python train.py --num_attention_heads=3 --vocab_size=1024 --hidden_act="swiglu" --norm_place="pre" --qk_norm=true --attn_scale=0.324 --parallel_block=false --init_std_qkv=0.0463 --init_std_o=0.0 --optimizer="muon" --learning_rate=0.00588 --warmup_steps=37 --decay_shape="linear" --max_seq_len=512 --dataset="wikipedia_en"
Each number is 128 + 24 x the weight over its row's rms, rounded and kept within 0 to 255. Layers, rows and columns count from 0. The size above them is the row's rms in percent of the matrix's.

# layer 3 attention value, 96x64, rms 0.171, rows 23-43, columns 0-63
size [115 107  95 110 100 101  94  95 110 115 107 105 113 119 101 120  97 108 105 120 110]
[[ 95  85 141 139 106 116 130 155  86 109 111 120 170 127 109 128 177 157  95  99 157 141 143 101 104 122 137 138 133 152 119 135 132  79 154  97 124 158 104 140 132 146  79  98 136 118 113  90 127 127 150  90 154 162 134 126 126 175 132  99 127 123 139 157]
 [158 148 163 130 142 107 110 124 102 119 120 144 121 127 197 179 159 119 158 119 132 159 131 115 149 136 173 163 110 122 183 122 114  98 133 133 111 118 159 119 118 103 111 122 106 159 158 104 116 121 116  91 120 173 125 140  90 117 174 134 125 119 138 138]
 [ 81 112 112 121 136 122 131  94  80 134 136 158 127 163 125  89 119 133 150 164 120 116 104 156 145 200 104 139 113 145 133 147 151 115 173 117 140 127 184 147 121 125 121 132 128 119 121 151 159 140 116 108 131  91 147 160 173 126 149  95 133 109 124 105]
 [134  88 145 102 114 130 131 101 176 107 158 151 142 124 166 107 116 111 149 102  87  99 150 138 101 149 129 121 174 146 109 151 137 123 123 150 103  90 109 152  89  94 148  96 115 128 107 157 138 105 103 163 128 133  95  98 118 179 149 130 120 146 126 150]
 [165  95 158 132 109 153 113  97 171 159 163 117 153  91 144 126 149 179 153 149  91 125 137 126 157  86 140 130 140 124 155 108 132  83 135 152 126 150 130 141 130 157 157 102 148 153 156 123 176 169 134 124 122 149 109 113 136 134 133 101 133 105 165 128]
 [133 162 106 165 168  94  86 147  88  94 113 131 104 130 127 120 109 124 123 158 148 138 112 158 113 101 119 111 153  69 151 129 133 135 167 142 168 152 159 164 113 134 144 133 110 102 172 160 150 124 148 138 135  99 102 120 156  98 153 130 145 116 149 136]
 [138 137 105 168 116 117 105 179 144 115 134 153 107 132  97 153 103 129 118 175 104 141 130 133  99 152 112 111 103 104 103 117  97 124 128 145 134 135 136 106 128  81 136 109 142 117 183 130 115  98 116 123 126 101  95 120  92 123 139 146 172 110 201 138]
 [ 68 208 152 150 135 155 138 132  99 133 146 107 141 103 153 152 125 154 123 144 140  98 126 145 120  98 148 111 100 113 143 106 115 150 159 107 104 135  96 123 130 135 154 101 152 146 143  73  92 116 125 123  86 124 144 120 135 121 119 167 152 142 124 145]
 [104 107 143  97 131  99  87 121 147 150 109  87  85 154 130 141  94 112 109 161 110  90 118 137 105 153 103 173 143  99 112 100 152 162 138 122  93 103 140 168 168 150 143 127 116 119 127 139  92  98 134  84 148  93 108 138 111 137 134 128 120 122 130 102]
 [ 95 155 132 161 151  92 147  85 154  79 149 124 161  99 147 158 116 120 102  79 136 151 124 114 124 148 129 156 157 125 122  76 132 130 124 144 108 128 127 162  89 124 118 148 150  89  88 137 159 152  89 137 127 129  84 129 117 106 109 140 118 126 148 126]
 [139 121 137 108 118 121 159 145 118 157 132 127 175 164 143 109 138 123 125  74 156 135 153 101 165 148 110 131  87 159 103 121 156 132 149  83 151 147 144 155 113 145  87  93 111 159 114 189 129 114 129 100 100 147 128  95 119 127 139 132  82 120 134 126]
 [ 98 106 161 117  97 143 105 128 142 151 121 107 117  98 126 133 101  96 117 128 105 132 152 140 133  92 163 119 123  77 128 119 151  83 142 146 102 124 134 145 111 146 134 107  89  64 136 162  79 140 106  80 109 133 137 117 113 155 122 116 123 107 176 126]
 [ 68 141 118 122 193 124 127 108  83 102  95 102 120 150 101 160 138 146 148 135 102 147 111 145 124 103 194 144 102  97 139 108 145  97 109 114 135 120 109 115 121 135 116 166 103 110 159 126 141 127 111 130 147 105 123 105 124  96 146  97 114  92 130 125]
 [151 101 176 157  79 145 107 140 132 111  96 112 143 152 104 140 113 126 147  91 163 159 119 157 130 111 124 139  73 104 120 163 120 102 123 145 100 128 111 109 149  98 145 127 115 147  70  97 128 169 114 168 159 126 126 123 116 117 124 127 161 138  99 122]
 [128 148 113 145 177 138 112 108 136 131 129 103 124 132 124 102 151 133 116 124 111 142 141 136 129  97 104 136  91 134 106 136 161 133 178 126 176 153 129 133 144  96 108 153 147 164 127  98 139 165  89 125 126 128 150 189 155  98 132 184 127  97 164 154]
 [174 120 128 104 135 187 121 104 122 130  80  57 108 110 168 107 138 122 142  95  94 152 133  80 100 129 125 121 137 113 116 115  90 144 118 164 105  86 133 126 115  99 142 141 143 140 150 124 100 131 149 101  95 141 147 162 141 127 119 114 135 127 115 130]
 [142  93 142 117 152 137 146  80  88 100 176 152 125 130 108  99 115 114  50  93 131 150 108 141 145 117  92 119 153 145 112 106 157 125 128 115 148 155 134 126 105 139 140 122 157 142  71 124 100 116 156 137 108 105 129 119 142 131 145 148 123 141  92 153]
 [132  93 152  75 123 121 134 137 193 164 117 115 105 112 146 127 107  95 137 152 102 158 118  85 139 136 137 112 122 145  93 108 153 144  92 146 125 138 128  88 116 140 139 141 107 150  96 119 139 157  88 160 134 133  81 122  83 137 128 151 121 128  97 102]
 [165 127 113 111 113 117 113 101 159 111 108  93 131 131 149 145 145 111 131 113 138  90 137 167 107 117 160 129  91 120 181 134 161 119 125 146 107 168 126 128  58 100  82 135 172 106 125 128 150 130 135 143 135 129 135 109  80 127 144  92 102 118 141 104]
 [120 126 127 148 165 148 159 144 115 140 140 142 144 104 152 130 128 150 118 119 117  88  84 172 123 122 134 106  97 155 173 133 145 110 118  83 158 117 104  70 139 159 139 112 140  97 152 155 129 159 123 145 157 102 116 147 103 115 130 129 115 139 108  62]
 [129 155 147  79 107 106 101  83 143 151 135 113 114  86 162 162 136 114 119 115 163  85 184 137  95 131 103 154 142 122 111 135 118 154  73 132 127 158  98 151 137 119 140 111 123 156  92 141 122 115 147  92 130 100 124 155 128 121 135 159 147 139 112 149]]
# layer 3 attention output (transposed), 96x64, rms 0.154, rows 23-42, columns 0-63
size [111 107  89 102  99  84  84  92 114 116 130 113 104 118 107 134 105 110 104 120]
[[143 162 119 107 169 154 130 104 186 130 155 165 112  93 146 144 119 114 118 145  65 137 107 143 149 142 121 130 120  94 115 126 111 170  74 166 130 110 136 109 117 138 162 136 111 111 126 154 144 126 104 143  91  98 129  97 124  93 106 143 124 125 113 106]
 [ 80  98 139 115 110 149 127 133 152 135 144 125 147 114  76  96 128 155  84 133 108  95 106 139 107 113 106  87 134 139 104 173 148 152 138  94 140 132  99 124 121 155 167 136 169 147  91 122 160 107 133 179 130 112 148 116 152 124  88 131 126 154 112 130]
 [172 138 131 155 140 169 125 147 125 114 128  80 133 145  97 146 118 127 152  56 155 125 138 121 117  98 138 141 151 119 149 137 112 182  88 160 127  97 103 139 139 122 129 134 114 138 138 111 113 122 138 152 125 177 123 114  88 116  97 174 112 143 134 165]
 [113 170 132 187 122  86 124 148 106 148 145 130 106 131  97 141 140 122 130 153 176 159 107 131 146 107 159 134 105 117 175 123 122 141 125 125 149 179 127 106 171 133 142 153 169 133 120 118 125 166 150 100 113 139 145 144 129  71 103 119 129 129 128  92]
 [ 88 155 126 167 126  93 127 118 133 109 131 179 148 112 121 165 110  92  82 142 140 118  99  93 139 153 147  86 120 139 114 125 123 160 115 117  97 110 120 157 112 122 137 143 148 103  98 122  72  87 130 128 106 128 156 114 135 116 137  98 123 170 126 169]
 [147  95 133 120 108 178 172 127 158 165 120  92 159 137 120 142 146 126 162 137 133 111 168  96 158 156 138 115 108 189 132 106 135 137 115 128  86 125 122 116 119 129 114 126 148 178  98 100 104 114 119 129 142 164 181 117 111 147 100 120 130 126 145 117]
 [126 136 158  93 113 136 119 108  98 126 131  92 151 162 166  93 150 123 157  96 151 116 132 137 150 111 110 101 153 150 142 109 140 128 151 103 118 138 158 181 107 170 159 140 131 142  82 121 139 144 120 119 151 154 162 149 140 109 128 127  87 152  69 122]
 [162  75 150 152 108 113 112 118 166 166 123 181 150 129 125 137 153 130 102 139 109 147 113  84 164 138 108 129 132 132 122 148 144 103  92 134 154 149 158 158  93 170  89 127  94 152 128 138 121 126 116 136 181 108 125 121 131 120 134 102  95 116 154 113]
 [126 139  92 130 147 125 176 164 129 133 116 145 146 152 151 104 158 113 169 116 166 119 183 119 137 135 169  98 123 105 145 121 112  91 159 112 139 169 133 125  78  99 118 118 144 130 172 132 105 143 114 178  99 150 135 129 156 134 123 163 144 134 135 115]
 [ 94 161 167 180 133 118 125  83 146 113 145 125 118 101 138 145 104 122 119  93 108 166 135  86 121 128 116 166 154  97 145  95 158 132 127 137 116  92 111 135 120 121 133 160 104 105  99 138  99 106 115 159 127 113  82 128 167 118  85 156  98 139 128 130]
 [151 114 137 130 109 165 127 113 116 136 105 110 144 136 156  92  96 128 183 103 174 145 136  96 166 133 125 168 110 120 134 144 143 171 133  83 128 137 162 112  81 123  99 158 137 122 178 141 109 133 159 103 123 130 138 112 124 112 100 127 108 114 166 157]
 [ 85 116 169  92 115 105 108 137 138 126 130 101 126 118 154 129 126 116  99 140 111 123 135 140 156  77 149 109 128  90 118 151 161 101 138 142 137 119 120 152 114 127 128 121  87 105 120 139 140 156 106 114  98 137 184 118 105 153 111 131  94 117 198  83]
 [ 77 128 155  97 161  97 128 153  86  89  88 120 109 130  90 125 159 187 140 132  94 157 114 143 101 110 146 144  95 112 143 120 160 117 116 105 134 114 113 103 126 131 132 130 133  78 142 125 155 127 135 144 153 130 116 109 162 143 140  83 145 101 139 109]
 [110 146 189 122 116 149 128 138 112  83 126 163 152 121  92 151 103 137 168  81 151 129 139 174 115 135 126  99  94 111  83 132 103 108  93 145 110  88 136 140 143 139 126 116 103 168 109 111 157 133 117 151 114 157 118 150 107 109 134 132 141 114 110  93]
 [130 132 104 119 162 113 118 108 118 106 164 122 121 148 114 100 128 136 113 113  96 118 104 119 127 108 146 146  99 129 107  88 152 139 144 118 176 133 156 105 161  90 148 143 141 159 171 117 121 140  95 116  99 149  99 192 146  91 110 173 144  90 146 143]
 [136 107  99 115 141 188 125 106 165 126  99  61 142 145 162 145 140 139 151 104  97 151 136 121 114 135 168 134 144 128 144 146 129 130 114 194 115 112 123 165 144 112 136 166 124 132 143 149 154 132 140 131 116 112 171 152 165 114 147 152 137 115 139  94]
 [136 115 171 164 127 165 114 110  98 131 157 111 129 109 122  97 145 129  97 112  90 108 107 150 141 141  86 112 169 147 128 100 124 151 124  88 104 133 135 152 143 168 144 117 140 136  92  96  56 100 161 139 104 138 137 140 136 102 156 149 117 110 116 136]
 [114 113 148  70 152 154 112 114 143 139 103 108 136 111 124 101 140 124 143 145 130 143 114 117 117 137 114 128 148 135  86  96 143 141  73 153 127 141 150 115 112 101  91 135 120 118 134  91 173 103  55 147 125 147 121 138  95 177 110 124  82 125 118 132]
 [146 131 159 124 119 100 113 110 172  87 129 158 138 139 124 157 149  87 118  96  88 146 137 156 109  91 164 135 106 113 140 134 158  59 120 139 119 150 128 113  84 102 104 140 177 122 116 139 136 109 154 150 123 112 109 105 106 104 139 122 109  94 114 112]
 [124 107 145 140 154 131 138 121 114 123 151 182 126  95 162 110 142 146 109 142 140 109 119 165 140 135  90  91 104 139 157 148 125 100 108  99 118 117 109  50 123 161 146 109 176 106 136 135 128 165 109 104 160 100 109 127  99 121 109 102 119 135 117  97]]
# layer 3 attention query, 96x64, rms 0.156, rows 32-63, columns 0-63
size [121  88  97  95  77  81  96  81  90  95  98  88  95  91  95  99  80  96 111 104 112 101 121 100  99  88  95  87 103 105  83 112]
[[164 107 134 143 129 164 121  98 129  98  98 147  92 100 142 125 117 145 157 120 155  97  83 121 146  96 147 137 104 109 127 115 165 163 112 132 118 135 132 135 124  91 165 169 126 119 122 106 128 130 119 125 140  91  80 171 114 117 111 142 164 130 160 184]
 [136 122  89 136 120 142 102 100  80 108 166 137  81  90 103 169 118 130 143 146 106 136 143 129 142 138 119 147 140 134 115 137 140 108 168 150 110 129 133 119 131  93 138 165 179 108 121 126 143 138 115 129 106  88 145 192 151 165 104 111 141  96 102 113]
 [132  97 111 112 108 173 100 134 126 113 104 126 156 136 166 129  97 135 138 132 140 101  92 142 146 108 148 161  88  99 141  76 107 154  97 121 142  96 143 114 144 106 132 162 111 120 116 139 138  98 181 150 125 128 117 136  96 101  89 142 152 135 149 179]
 [153 123 124 122 107 113 118  88 126 125 152 164 111 167 102 138 104 113 118 117 132 101  83 102 155 123 150 109 134 163 127 147 159 131 154 134 123 128 157  99 124  97 120 158 155 132 140 176 148 121  75 120 114 126  71 166 141 141 102 146 128 134  73 156]
 [ 98 164 132 125 149 100 152 127 110 147 136 112 153 128 107 101 132 133 136 125 112 157 190  95 154 146 115 127 169 106 142 144  91 119 128 141 120 123 110 139 111 139  90  98 133 142 135  78 133 156 117 128 125 103 152  88 152 118 153  91  82 106 120  72]
 [136 111 125 117 119 118 102 115 148 134 115 107 157 145 142 155 123 134 118 118 127 129 109 158 171  92 130 166  75 106 134 119 111 161 112 110 137 111 171 113 125 128 134 140 122 147 135 177 158  94 188 146 144 144 116 152 102 130  91 152 190 135 125 169]
 [115 163 132 149 137 134 151 135 106 111 157 118 152  97 108  79 136 121 140 161 125 154 169 121 120 161  84 112 159 137 115 148 104 110 127 166 116 115 107 115 118 144 122 110 125 141 106  96  77 181  85 132 124 128 147  96 136 105 162 116 104  91 136  93]
 [121  59 144 122 124 172 131 136 100 130  90 104 109 119 158 162 124 173 137 130 128 124 119 150 107  98 150 166 113 105 116 104 112 140  82 128 116 116 163 139 110 130 153  99 121  93 110 121 139 155 147 173 150 144 145 123 113 114 125 123 179  96 160 131]
 [108 167 175 139 120 114 174 130 118 140 126 114 126 148  70 121 135 153 131 147 114 116 147 129 122 151 100 144 132 136 141 119  89 152  88 154 109  98 100 131 102 148 129  81 113 137 132  96 103 149 111 146 155 127 109  94 162 148 177 128  93 129 163  99]
 [ 82 146 127 114 124 138 127 165 134 128 119  98 144 104 147 137 148 128 126  98 105 111 123 151 101  89 116 138  95 141 178 126 152 139 153 114 139 143 144 177 173 144 139 113  93 149 127 152 164  64 175 137 103 142 143 124 133 130 139 128 123 156 164 161]
 [155 128 108 148 105 123 140 128 131 140 178 112 110 105 146 137 103 112 119  94 173 145 164  87 128 148 146 115 175 152 145 162 142  69 188 120 131 145 121 112 140 130 134 160 135 122 161 135 157 117 144 109  82 111 126 125 104 100 125 115 154 127  90 128]
 [132  90  81 101 129 133 106 145 148 133 116 126 135 123 174 155 120 139  98 114 121 130 114  99 126  95 145 126 109 114 138 128 149  96 139  74 129 119 152 148 137 108 127 177 115 108 146 138 180  87 162 137 132 138 144 160 100 140  81 132 172 166 103 128]
 [139 126 119 152 132 165  84  91 122 106 130 166 123  97 146 148 119 134 110 128 178 104  77 143 148 137 128 127 109 124 142 115 151 121 122  85 122  83 158 109 135 112 100 164 157 144 136 144 143 114 155 166 133 126 129 154 112 121  65 141 144 130  86 151]
 [131 167 156 159 112 127 158 131 127 140 146 103 138 133 100 104 151 111 133 128 138 144 152 155  94 152  99 130 167 150 150 128 108 139 136 183 110 157 102 120 134 164 148 101  94 137 122 109  95 137 104 148  99 121 109 115 151 121 178  95  99  94 175 101]
 [165 118 105 111 158 123 141 103  94 124 139 127 106  91 110  98 127 141 108 124 155 104 152  90 118 184 115 141 127  95  98 137 137  97  97 123 117  78 129 162  77 131 129 128 174 116 134 132 121 157 146 148 147 125 134 103 121 108  79 135 124 161 157 100]
 [159 145 169 145  80 145 138  93 151 130 128  92 109 126 149 160 108 135 121 123 174 125 165 124 117 145 136 172 150 105  95 117 154 116 130 165 119  94 123  69 105 113 122 124 127 124 104 154  69  96 149 118 102 158 129 128 127 150 149 122 105 114 143 137]
 [119 115 105 111 140 125 168 103 163 122  87 157 142 120 129 168 159 123 125 143 150 164 154 130 111 132  95 137 124 168 104  97  51 146 114 107 107 100 116 116  90 125 139 127 127 128 160 140  92 120 145 123 135 129 136 107 131 131 120  96  99  64 124 121]
 [145 135 119 129 123 148 159 166 117 105  80 138 108 167 124 128 123 122 130 139 160 164 114 114  77 142 133 105 160 174 119 146 107 116 143 141  88 102  98 154 151  95 169 146 128 141 143 130 154  87 145 131 166 134 102 110 153 133  98 181 129 146 125 108]
 [154 134 145  87  97 158 149 129 163 143 118  99 141 121 138 129 118 124 195  74 149 103 135 137 129 150 102 147 135 168  78  96 144 165  98 118 144 140 105 171 134  87 142 116 120  96 135 116 104 122 142 131 114  91 101 149 119 109 127 122 119  99 133 121]
 [134 148  99 189 130 140 156 182 191 114 132 146 133 123 170 164 161 122 118 140 113 126 101 156 121 130 141 133  92 120 113 151 120 129 131 124  98 108 145 125 166 153 131 102 114 140 116 101  73 139 174 154 162 129 154 117 150 132 152 117 136 119 136 120]
 [130  97 164 146 107  95 117 151 152 132 111 111 143 119  98  93  77  89 121 122  94 159 122 106 118 133 146 126 137 116 131 110 144 121 130 129 122 113 129 172 149 163 100 132 104 131  85 144 107  79 151 135 116 128 113 107 115  54 128 125  85  98 140 144]
 [ 99 168 146  91 162 116  97 162 100 133 139 131 151 123 105 138 152 138 162 147  87 137 116 130 144 109 131 123 107 116 181 135 172 135 108 107  92 148 130 119 119 104 107 125 134 130 145 145 131 101 135 157 110 108 123 150 126  82 110  65 129 178 121 101]
 [160 120  82 128 103 140 127 143  98 139 141 146 154 166 201 154 126 131 139 144 116 122 131 131 120 146  78 121 142 124 107 135  93 144 131 125 109 126 116 116 119 124 110 153 142 161 133 144 134 111 123 163 157  82 163 139  81 114 143  67 132 125 158 159]
 [ 96 154 164 131 136 161 100 185 120 145 165 140 142 140 120 126 149 127 127 161  96  95 115 157 146 116 116 146 116 121 126 130 108 120 151 140 146  85 112 171 148 101 166  83 100 161 112 118 134 117 133 176  97 127 134 156 119 110 123 141 162  97 151  98]
 [111 120 163  99 153 150 136 137 124 153 127  97 135 129 140 117 106 196 128  78 172 151 143 103 145 138 119 155 132 110 155 125  96 158 145 150 118 110 198 136 122 132 159 114 112 151 107 131 126 114 121 137 111 126 187 109 106 140 147 118 107 156 155 124]
 [132  88 137 163 125 163 174 115 127  99 129 128 145 105 130  92 140 105 153  98 139 106 118 154 135 125  67 137 134 113 124 129  98 144 158 133 173 143 122 174 129 131 140 125 111  93 149 144 167 149 162 127 115 152 129 144 141 111 148 112  71 102 162 148]
 [114 118 159  98  75 109 113 120  99 127 154 109 110 149 116 108 129 188 115 180 129 175 116 121 107 107 115 127 141 106  78  93  97 113 138 117 155 144 101 101 122 131 111 140 137 102 137 150 148 129 102  88  91 148 132 153 131 134 136 101 143  87 116 120]
 [146 178 154 129 135 120  82 105 169 116 142 163  97  90 142 142 137 129 131 101 143  99 126 110 129 123 115  90  84 126 104 137 128 124 158 115 170 132 109  94 135 101 135 150 114 169 119 117 123 146  87 115 168 160 151 122 107 124 152 126 131  74 140 158]
 [108 163  79 156 112 129 152  96 126 113 163 141 100 120 110  82 132 137 156 108 142 101 136 137 159 153 115  91 119 124 129 107 166 152 154 120 108  93 193  98 152 114 138 137 163 140 142 115 138  78 116 155 113 100 113 150 147 106 118 145 106 118 128 116]
 [131  88 125 131 141 143 140  63 131 126 127 174  96 137 125  66 169 113 144 154 140 131 110 104 136 147 117 136  89  92 127 169 131 115 119 131 151  96 172 112 133 132 142 139 134  99 135 137 139 158 138 162 139 122 165 111 161 118  97 130 161 130 123  91]
 [118  65 102 120 134  89 152 167 146 110 159 143  82  74 135 124 142 129 108 176 129 132 146 110 141 119 159 130 137 123 102 141 114 152 114 130 149 175 111 106 126 108 116 146 107 145 162 107 134 172 108 116 114 139 143 135  94  98 160 137 161 144 126 103]
 [141 106 142 163 129 120 118  96 115 158 165 155 138 126 114 101 128 126 113 148 141 107 128 126 122 155 111 134 172 136  86 140 164 146 155 196 144 117 114 122 162 152 113 125 132 151 115  80 120 122 147 154 122 186 106 132 133 122 113 114 144 157  68 144]]
# layer 3 attention key, 96x64, rms 0.157, rows 32-63, columns 0-63
size [ 80 103  70  89  82  84 100  83  98  92  78 109  87 134  99  90 103 129 114 120  98 112  94 114 106  93 103 108 109 111 102 133]
[[141 139  83 123  72 142 153 117 155 120 115 118 126 117 150 140 120 164 145 161 159 118 134 104 159 153  98 129 137 126  91 164 160 112 174 110 173 134 139 143 137  81  75 144 124 160 151 137 112 164 119 111 112 150 142 122 145 133 133 139 150 125  84 119]
 [104 123 124  84 113 178 125 116 123 107  68 104 152  90 137 158 110 186 122 104 138  93  98 112 115 147 123 119 128  86 100 107 134 112 126 111 184 113 144 122 133  91 126 150 107 114 145 156  90 123 144 113 113 126 107 133  99 147 144 131 119 156 121 145]
 [148 113  96 124 112 135 126 101 164 101 129 111 113  81 137 164  97 127 109 114 133 131 119 132 140 120 155 147 147 134  85 139 131 105 186 122 160 143 113 126 124  92  95 176  98 156 183 139  98 159 114 105 112 138 124 162 127 155 104 128 158 134 119 163]
 [126 124 112  90 115 136 160 102 104 111 122 129 129 119 150 154  81 155 142 100 157  97 130  97 131 130 146 128  99  70  90  98 118 150 136 137 163  85 126 132 140  94 108 149  85 170 128 141 134 110 168 137 129 125 134 128 134 115  77 143 135 165 142 159]
 [115 141 147 158 120 120  94 144 113 145 141 145 129 150  95 106 156 119 119 147  95 142 179 145 133 149 144 133 156 165 181 155 142 148  91 111 100 181 111 128 116 153 137  89 147  96  89 134 135 153  78 141 136 140 132 123 129 139 142 114  90 130 143  91]
 [118 149  83 145  81 105 139 143 133 117 107 152  88 134 141 135 123 118 120 134 157 140 108  85 136 165 160 142 143 134  93 157 147 138 150  62 124 127 168 117  89  88 117 157  90 155 150  99 128 124 146 131  96 141 125 121 148 154  89 139 119 143 129 139]
 [115 132 176 134 155 118 122 122 130 147 153  84 156 131 132 143 170 123 143 122  82 150 149 150 117 116  98 137 154 123 180 134 133 124 114 178 113 156 115 140 140 194 135  92 163  96  94 114 144 124 112 133 162 128 126 153 124 121 161 115 109 130 119  89]
 [136 118 114 156 140 138  94  99 163 108 120 112 131 116 139 146  95 145  96 123 121  90 129 117 153 133 173 133  96 132  75 148 135 143  82 144 148 131  69 134 139 139 148 163 132 164 148 120 124 137 102 128 120 110 138 153 167 154 117 134  80 176 157 116]
 [ 93  98 119 127 164 142 148 151  97 170 119  94 172 108 130 120 166 138 153 143  80 131 141 166 119 118  96 137 149 109 181 179 112 104 146 150 117 146 110 133 147 154 130  95 158 110 116 141 117 135 124 163 139 132 126 117  97 117 140 107 149  85 131 142]
 [122 129 141  84 118 112 140 121 175 107  81 110 162  96 149 167 127 155  97 145 154  87 102 113 157 101 110  87 112 109 106 131 109  80 163 151 120 105 130 171 153 159 115 142 131 146 160 149 171 117 148 130 137 118 152 149 124 117 134 139 122 131 118 120]
 [169 122 154 145  78  93 108 127 140 160 116 138 136 136 115 167 112 139 121 110 138 158 104  96 158 115 147 170 126 116 136 125 130 111 136 133 153  96 140 164 108 112 146 179 112 157 134 169 143 130 142 149  96 104 118 161 147 138  73 165 133 141 157 104]
 [104 109 127  98 124 136 103  77 173 123  90 154 138 109 156 150 104 136 104 153 138  88 107 126 151  91 151  83 113 105  78 108 118 103 146 127 157 125 132 168 130 134  81 121 134 180 127 136 129 125 119 102 118 131 157 118 125 111 104 129 147 153  93 122]
 [119  97 163  93 117  96  86  78 146 121 131 135 118 147 136 167 143 106  89 121 173 117 151  81 112 136 138 132 142  95 103  99  89 123 146 135  73 162 110  99 127 160 125 159  95 125 105 119 160 143 114  93 112 119 127 121 123 143 111 128 125 123 135 151]
 [128 137 126 128 149  84 131 150  99 129 132 107 123 174 122  92 160  84 142 124  98 152 155 127  90 158 103 145 177 154 182 113 124 131 122 126  98 143 109  82 121 157 128  99 126 108  84 125 112 160 106 106 140 139  86 106 122 109 129 118 152 105 137 121]
 [132  57 120  80 134 169 144 121 118 128 148  85 118 122 141 120 106 134 167 110 104 109 140 164 166 150 117 140 134 128 121 155 113 138 141 164 137 177  67 133 125 137 128 156  92 132 131 114 110 113 103 140  98 105 122 146 144 145 123 134 104  93 112 154]
 [115 132 127  96 147 121 127 171 162  98 123 127 130  88  98  95 112 183  93 100 101 114 127 142 123 141 165 158 156  93 147 159 135 128 121 142 158 166 135 136 112 143 114 139 136 139 131 142 116 158 102  64 101 129 128 146 163 164 116 112 143 115  96 147]
 [134 130 136 146 142 122 105 126 159  73 109  85 139 115 131  95 142 132 115 131 121 122 116 167 100 143 143 130 115  59 112 152 152 120 152 160 117 145 107 124 157 120 109 111 108 161  86 144 137 113  97 128 156 137 158 117 143 161 148 169 119 119 189 146]
 [ 97 136  92 112  92 109 123  66 133 145  97 150 112 110 166 118 120 130 145 108 127  82 160 131 150 151 140 108  91 148 135 142  86 130 132 116 132 112 147 132 132 156 112  99 148 137 115 106 135 160 122 137 170 109 152  92 133 123  92 106 157  97  92 168]
 [ 94 131  92 154 150 103 158 114 156 131 114 108 117 162 138 171  84 134 134 119  91 111 127 160 148 100 152 140 119 127 159 125 103 136 156 161 142 125 167 162 133 114 126 178 105  90 116  95  84 157 159 142 135 134 156 110 142  95 156 123 147 136 117 136]
 [134 136 120 114 136 154 167 148 116  96 118  93 153 112 107 149 124 106 118 116 147 126 145 177 120 146 127 137 118 152 118  82 126 104  91 154 125 107 136 136 155  94 157 126  93 150 116 128 136 149 184  98 119 114  72 112 132 139 123 128 131 104 203 142]
 [179 187 120 173 124 131 135 109 124 127 128 119 120 157 112 131 150 142 160 162 168  98 156 136 192 102 116 110 146 129 116 119 156 178 139 137 162 136 123 119 118 126 142  96 126 127 148 122 110 115 110 149 159 124  89 166 149 147 109 116 141 160 110 144]
 [115 132 129  94  77 146 128 125 134 132  94 173 131 153  99  87  99 138 116 117 139 151 107 136 105 153  89  89 138 158 141 129  77 148  89 117 154  86 129 146 115 108 115 168 113 125 127 121 160 119 124 164 140 129 154 105 129 160 132 135 107 142 119 182]
 [107 103 137 140 135 144 106 143 127 101 110 117 112 174  99 136 135 171 146  91 138 134 160 151 145 141 166 163 120 157 115 118 103 147  94 123 159 138 129 154  99 127 115  88 135 138 127  94  89 119 169 104 122 133 140 123 116 141 129 157 142 212 125 114]
 [173 134 125 119 160 125 155 177 105 127 122 120 107 145 129  92 111  95 121 119 128 146 127 125  86 131 134 133  86 165 136  93 120 154  93  59 142 108 150 107 147 110 119 137  79 167 147 105 101 141 140 129 136 111 162 143 147 151 123  96 145 151 143 123]
 [111 145 104 125 121 171 112  93 107 128 133 156 155 169 123 149  68 105 116 102  89  88 131 157 141 147 120 121 108 110 125 133 126 130 123 130 170 115 128 151  96 140  75 129 107 145 144 128 138 125 145 143 204  90 144 145 132 126 145 130 139 111 160 108]
 [115 160  80 113 145 121 119 158 112 127 128 131  91 160 132 108 135 142 123 151 132 112 157 155 139 116 129 132 129 139 121 108 131 135  89 134  89 101 187 143 164 124 138 161 109  85 138 124 113 148 133 113 173 115 130 117 126 158 121 172 151  83 166 179]
 [ 76  81  74 146 160 114 121 137 120  89 122 134 100  64  88 116 152 153 126 136  95 136 130 109 119 134 171  98 131 131 129 128  98  93 112 104 122 107  99  96 116 120 123 144 137 174 120 103 128 158 108 154 125 145 146 137 102 130 137 137 103 142 132 144]
 [115 117 132 159 119 106 157 133 140 135 154 165 106 117 177 123 143 118 102 112 137 133  93 107 105 138 139 124 140 112 144 138 113  79 151 179 117 131 171 121 151 180 126  96 108 141 132  72 142 155 141  98 103 129 128 130 105 169 174 149 141 130 105 108]
 [ 98 152 169 117 107 128 136 119 124 136 132 144 107  93 127 167 108  95 115 206 168 127 119 138 131 128 113 123 167  97 128 128 100 114 133 132 119 149 163 148 115 156 123 100 125 137 153 164 107 146 137 154 138 102 196 110 132 121 152 103 156 150 105 141]
 [113 105 138 170 152 104 107  96 157 144  97 131 127 132 139 132  85 132  98 132 164 138 144 107 131 133 120  82 143 146 118 124 105 137 113 121 145 168 102  92 158 164 104 122 196 150 128 110 150 125 109  97  94  97 112 158 153 138 114 116  95 102 151 115]
 [105 121 109 163 147  95  72  71 108 122  98 128  93 137 127 165 139 155 119 110  89 112 123 114 114 122 100 116 104 128 100 145 140 118 105 148 149  96 135 123 107 178 124 127 138 137 135 112 152 149 125  89 127 141 119 107 134 147  94 135  57 123 146 150]
 [113 147 110 119 119 158  85 130  90 123 117  87  80 123 108 181 129 149 115 130  96 116 131  97 133 112 118  78  93 136 129  98 113 107 134  90 100 105 130 172 144 182 148 132 110 104 117 145 104 100 139 133  92 128 131 139 136 104 163 119 122 152 151 117]]